{
  "n_layer": 13,
  "d_model": 320,
  "n_head": 5,
  "n_kv_head": 5,
  "head_dim": 64,
  "d_mlp": 640,
  "vocab_size": 22208,
  "activation": "tanh_gelu",
  "norm": "layernorm",
  "norm_place": "pre",
  "norm_eps": 1e-06,
  "positions": "learned",
  "qk_norm": false,
  "attn_scale": 0.125,
  "bias": "all",
  "tie_embeddings": true,
  "parallel_block": false,
  "init": "normal",
  "init_std_qkv": 0.0161,
  "init_std_o": 0.00316,
  "init_std_up": 0.0161,
  "init_std_down": 0.00224,
  "optimizer": "laprop",
  "lr": 0.00118,
  "beta1": 0.95,
  "beta2": 0.95,
  "weight_decay": 0.082,
  "lr_head": 0.00387,
  "warmup_steps": 529,
  "schedule": "wsd",
  "decay_fraction": 0.603,
  "decay_shape": "sqrt",
  "final_lr_fraction": 0.0,
  "batch_tokens": [32768, 65536],
  "seq_len": 1024,
  "doc_mask": true,
  "train_tokens": 325200000,
  "steps": 6958,
  "dataset": "wikipedia_en"
}
Each number is 500 + 40 x the weight over its row's rms, rounded and kept within 0 to 999. Layers, rows and columns count from 0. Numbers have three digits each. The size before them is the row's rms in percent of the matrix's.

# layer 5 attention output, 320x320, rms 0.0488, rows 305-319, columns 0-63
076:586508498452471428423475531535447383434475510524538483558525425498481534536545471492509461579538486473480454545525506454464513529432465486507437512458471428468601557547464522453575511444574443
099:486502502506514492522431471512490560510518472505477491550514533457527453456458632494494573497514556507520459498486504483498444488489552512494509554557586479499476479496534427521460549546482532
085:473492476541534484503533500383533504476546488506500483548450466477530535514510482488455516478563406467464471543498502501538489489503539523505528533464463527514485553470462562535494499523519546
073:494512487505451494460484516527531472499477492518491519511539514487481509522531438546478433520489467484480483508509484518503491533477425482492511533480467494489530489531534507495514493470519459
103:452482509536551553507534480495497570597515599474535563424470527543506478473455525478534687499468526562487478451474521536522507523562583607522498526599546520551408443384481504538436476480442507
158:491516511466483496471515460480518487475537492509518467517498508458492495500505485528476445502519493523497543520509514456520509456490488482505496490478499504504502534513521493484493493473519507
098:468515578525493491457521504462461487444498476534517427558461557441534476464473575562499531472521622560497541527524482534568556486494523485513537461449473520536486551522505517468497496538519564
093:455480525547548552508522479451486535528529511468486461460508526502548526446444503493524557506480554606491530425448526525493524469561587529557562488484516551543423444501486521573471453517509526
089:543528516473524464518507554501483531526508533522504474528498504463505430562445546534522555488518485480505541540506499454523460512494538520517464539499511499516531525458470540580466521554530580
087:485527545466477458471507562494529523489513473540582463554495434474480495527529528543483519464584508508495583585539541457558504503515529449513517453469488483508507574527426518500502527478559528
091:462509468553469533541556444480462536513477472486435496470459563559527568475443513451483545402478509514502462479498480524500541507486446515481532586572557593536414467513582491408394509493481461
090:464546510501502499496518505455527500523495432563525519495534457513463529479514506551484512482508508541450530538548490504548523529514501506549509526501484531494455499525483518496505493476542489
099:507493453494521524512607535495523523566470558475514561427509458574462543519485421476523496503473418507502531492492513510470514558537476492508480523568453496466511455470450487522504470455472441
090:525506489542510550555541535389419598492541465534498408457472449445549534489493494524546468429465571576539537486488492555509579483559544487516606475530488491571404481455512491471497471581532443
077:502535542506485494551581509499469536507524491538508471480516519463497486501529456498461489491488472559490515512504537477531486478563519490527494567496508491466459508489466516498424500455488496